config = dict(
    n_layer=15,
    n_head=4,
    activation='tanh_gelu',
    qk_norm=False,
    parallel_block=False,
    extras=['capped logits'],
    init_std_up=0.0271,
    init_std_down=0.00494,
    lr_mult_up=0.667,
    lr_head=0.015,
    decay_fraction=1.0,
    train_tokens=130500000,
)
Each number is 500 + 50 x the weight over its row's rms, rounded and kept within 0 to 999. Layers, rows and columns count from 0. Numbers have three digits each. The size before them is the row's rms in percent of the matrix's.

# layer 12 attention value, 128x128, rms 0.121, rows 11-32, columns 0-127
122:522418470532479520583582492551447523468465517478439490442512525431591552491444490490458567652506572505526501425518514536457434433543447507547472501471509477608468594596546452507377523464462439576423532523503481568496558445508514439444387524519443585519505486479513418514481533482492562499505459480516411427473481527423503590566522522528491562424497470553536466443572475547469510530566
128:569483501519493491512568528521494433428531408549543499583538582471513451539496504528536570453528554456522559542467501457445403456541462430408501431431411519469456483537543500499487508395472492513425537519638500549524399521507521507554570492529478545424470521613475493532491426595510482482450490521508463481482511524434461593480398469431570425550509557497588490594506403564501524474474
123:524590472537451546505557472543527459513458505420476514524541470563573553487513549520456480486476611443522475509497561542480495481533417563493509401564369531563518512551495512522493468433434432467412458407569501482507433511480462455425495506546593527519567525440538504501404426522515526514493487463506633523541520455488498441464497475501459494454575558433471634409516512597404472542568
128:544499481586517481500460527488536482487419488540511398589527513439510538442562510415528472462466559497487473531495491536464515488462510561510500468458550530483527521549576555497505582485442497605437455409558520403445485526541410569521447543529483489510523579566431487474503541581519498430581607397377505554493419463511461521430483532487553567454561455612448416491429477514512490442584
127:618403520420512603500532556498470499605501632471472556610499519466398494530529494529505488436495494525484456572504500524537531500463488513412456446492497499580461499435521497529508440513569476548534482426494548439565522545461486523559505471582542543516454452521449464529512467547510409430456506478606393464553545562466471480490512513476495391380440485542472508431614504443496466470548
122:549468499508449504423524585513411551476569532590472504467484507493475483418502462532382515470568555581505488539512422570483452412402474482533462542487469537536520560456587427495571423494523495515495537466521541597513553467537508501488440522529444446535397589539454617478398426523496442577498463476519546465457588473588571428466515461524479476546403534545529473561415510488518486496473
123:488521513489364518396500551535488560487461495433501558525573432502457432484523483584526510491510485436575502484451542429521535522448547531527483488460457486451516567529487578440576457496443522565505404606459514438514608435505526463439603479502490429546450492474496506561540562438503553440483449469490422446475503609563493555437480528459491630539582558528487449586493510462410482495549
117:584440425583546545552526479481454471463657524459533526520489434499479550435509444522411581531374511543489448466451503552549449530528427583491475569477522420519461495467393521516567475553427506436484457468486518444528414463558494487535492616466488465482500489436531485421463522530511463464462574487536481564489511537540494557496522492597540576485494573413481531630457531478470455531555
126:456629436525570500523430500525436487607533523511493479559430540537469428610529502449469519511532472388508462464470486541480536528542519529508416529484428475446402477525478518461472519586452557569506566565615530488508521515582451506447424465566574496519349439488506463474412531466514529423519494492510471480460459466442418521563599498551539457510457549592507494522514466512545521531419
127:394509560456522546445522535500647501546534504496493412446514539512460508500501515432492522609469503582436503452481512503475451441518450483519530567534402469618477550516524504456455473443454525473596437502501552444484486554496422421495546446516566577553468556521525628471544562428552385472537502494468526459408521562449444491520467551571507518577558411503459494537515466544507469466417
121:500525509511549460511534522492537481471582522520590567446502513418474438488587524505523521519500467561546493447483492418529557475519482518531569554544391554517542499431530445483568453433485470518464409467374458552548483494448571598568509452521429449470462505404552574508405498452475570414560590410499548501530528380486434524485533482480506430546494464491519537471529493477587465468630
123:462509417379542526631508458461521540460448473506484606522397521526451483479521500490525504511496556526456526486467555546466474517454431469542467427507446533444508486493446479525544513467477529450562489458495509621432519481504466571432552454587370519602488405453530528569485528578473433492495513485472513553527481533532589437563506500521461552540618481604430438455566443557534494455549
129:440497484470498486520570449496485507550611522354450523479509478505458516517458423510566533424414512520494485529497544491461524541512445497558594469489377488575532500492546561474548587492531537519502525484524555494471496487460499494496429410441432487504578610601539482518486562528451555456476547485452354482481579520576481532525509438493422447466456473469445596558499528589530451433403
115:458469515482585536580536521576566587424484537547513526477564393442464480577520410517429512549442451490483536496495603465468519613561524534449507517512574497451496553413510503488507538382510515554493479452567529496523515461481560516450539471426544476485508511591470408524478449544510517475610412452400527492385524454499503419509504471483474562528429538467467496440479472465619580502494
130:474521480497540497558571516470504465474539501561360431496515545543516594544397558527560422516491480562553475516510397520470494622474498510565499492462482471525517574480426472486467526414495539528440451498555488499528579390534485529431544473395471425550512453455517524462526451438525465379566497500489490486578555430571443550474453559646560459566510468495542498489525485558475502443548
129:517501604533555580507566561475488425523607464431485556467559472440437571505557500391499446530541477493562576510532474501479516474532464356599483473475494482460463534450441506651499429575473513481497511501555475472465517482508488538460528613564523555520457510487508469590460490460479495493503565632523505494422569490515488517527476467398523525462529479426483482517482507383481511391469
123:497477618475498533498503523512504403429482468520571495513372460512604516490427502566497502555525492566479514520351536521535511515442518478512490434541568552550477510472518509512470487515534567478496461546509556409519512415497516417530443606550561479463475504420458562557433490523534489345442544451496498532542507566445571522507517511355538414542474421477464479519492522573533449517559
122:556530528477450584538547465434497403463441609580481505539528548444518541486453431520555577460540507485479454446562445477506535567447513379424500527558528577496564579461565417538526485555521470454551526497458428471488453531431538394503485523467475493612472454467501522509459527446450499445478520448499626565526522430525455502547463476512391538461536490580534494567515421492524561520401
118:608547500444545448461597458513497576464502575485574414493463541528546548474472500526413447486627519554566485451486497510429488596511518540475484567536484422500517462413502564569522583519460478494504434611484538528470449580485506479479543465588500501488513481501446430585523470567466645499451481447418491431440527480575490481545493531518500495507587434452447498437467451449444434512441
129:472429537519448547522526524496481493485449510421395478453447544431454420446406558534458451505515575479548498485573441479460458543495507540407475434504431488497556485403450434595549577536508482463604575560534583460534432476507475616542510563481526482551474591501453505495487538550538504489520465437557483411526484419455511536494497573428543598527529545499448490510465544449573539601567
128:524512508441511599466579454419435555538543398531465415489478455520591487475547593492552578493518468541539507375459543533535477488555556529509423483451453475496481546413603504411553503566533490414480507489406473445508518476487526534425505466467533530599574584567504534490547472503483491459464475556575466565552519406470541437475530502461583528535428426571421507449471485474463544549489
091:402551525488482506491495514466557471490456444485494630598447557475444487501572513478548499511514517504391523555507457497611435544562408519572469466572499574577413534525451564579498484465476556485463403386493471557571484557500485604499442575489421537542491432444488476488499409579434485530429503555547484548516522457438467494500480575538445504506526468496454428517511406477526542561497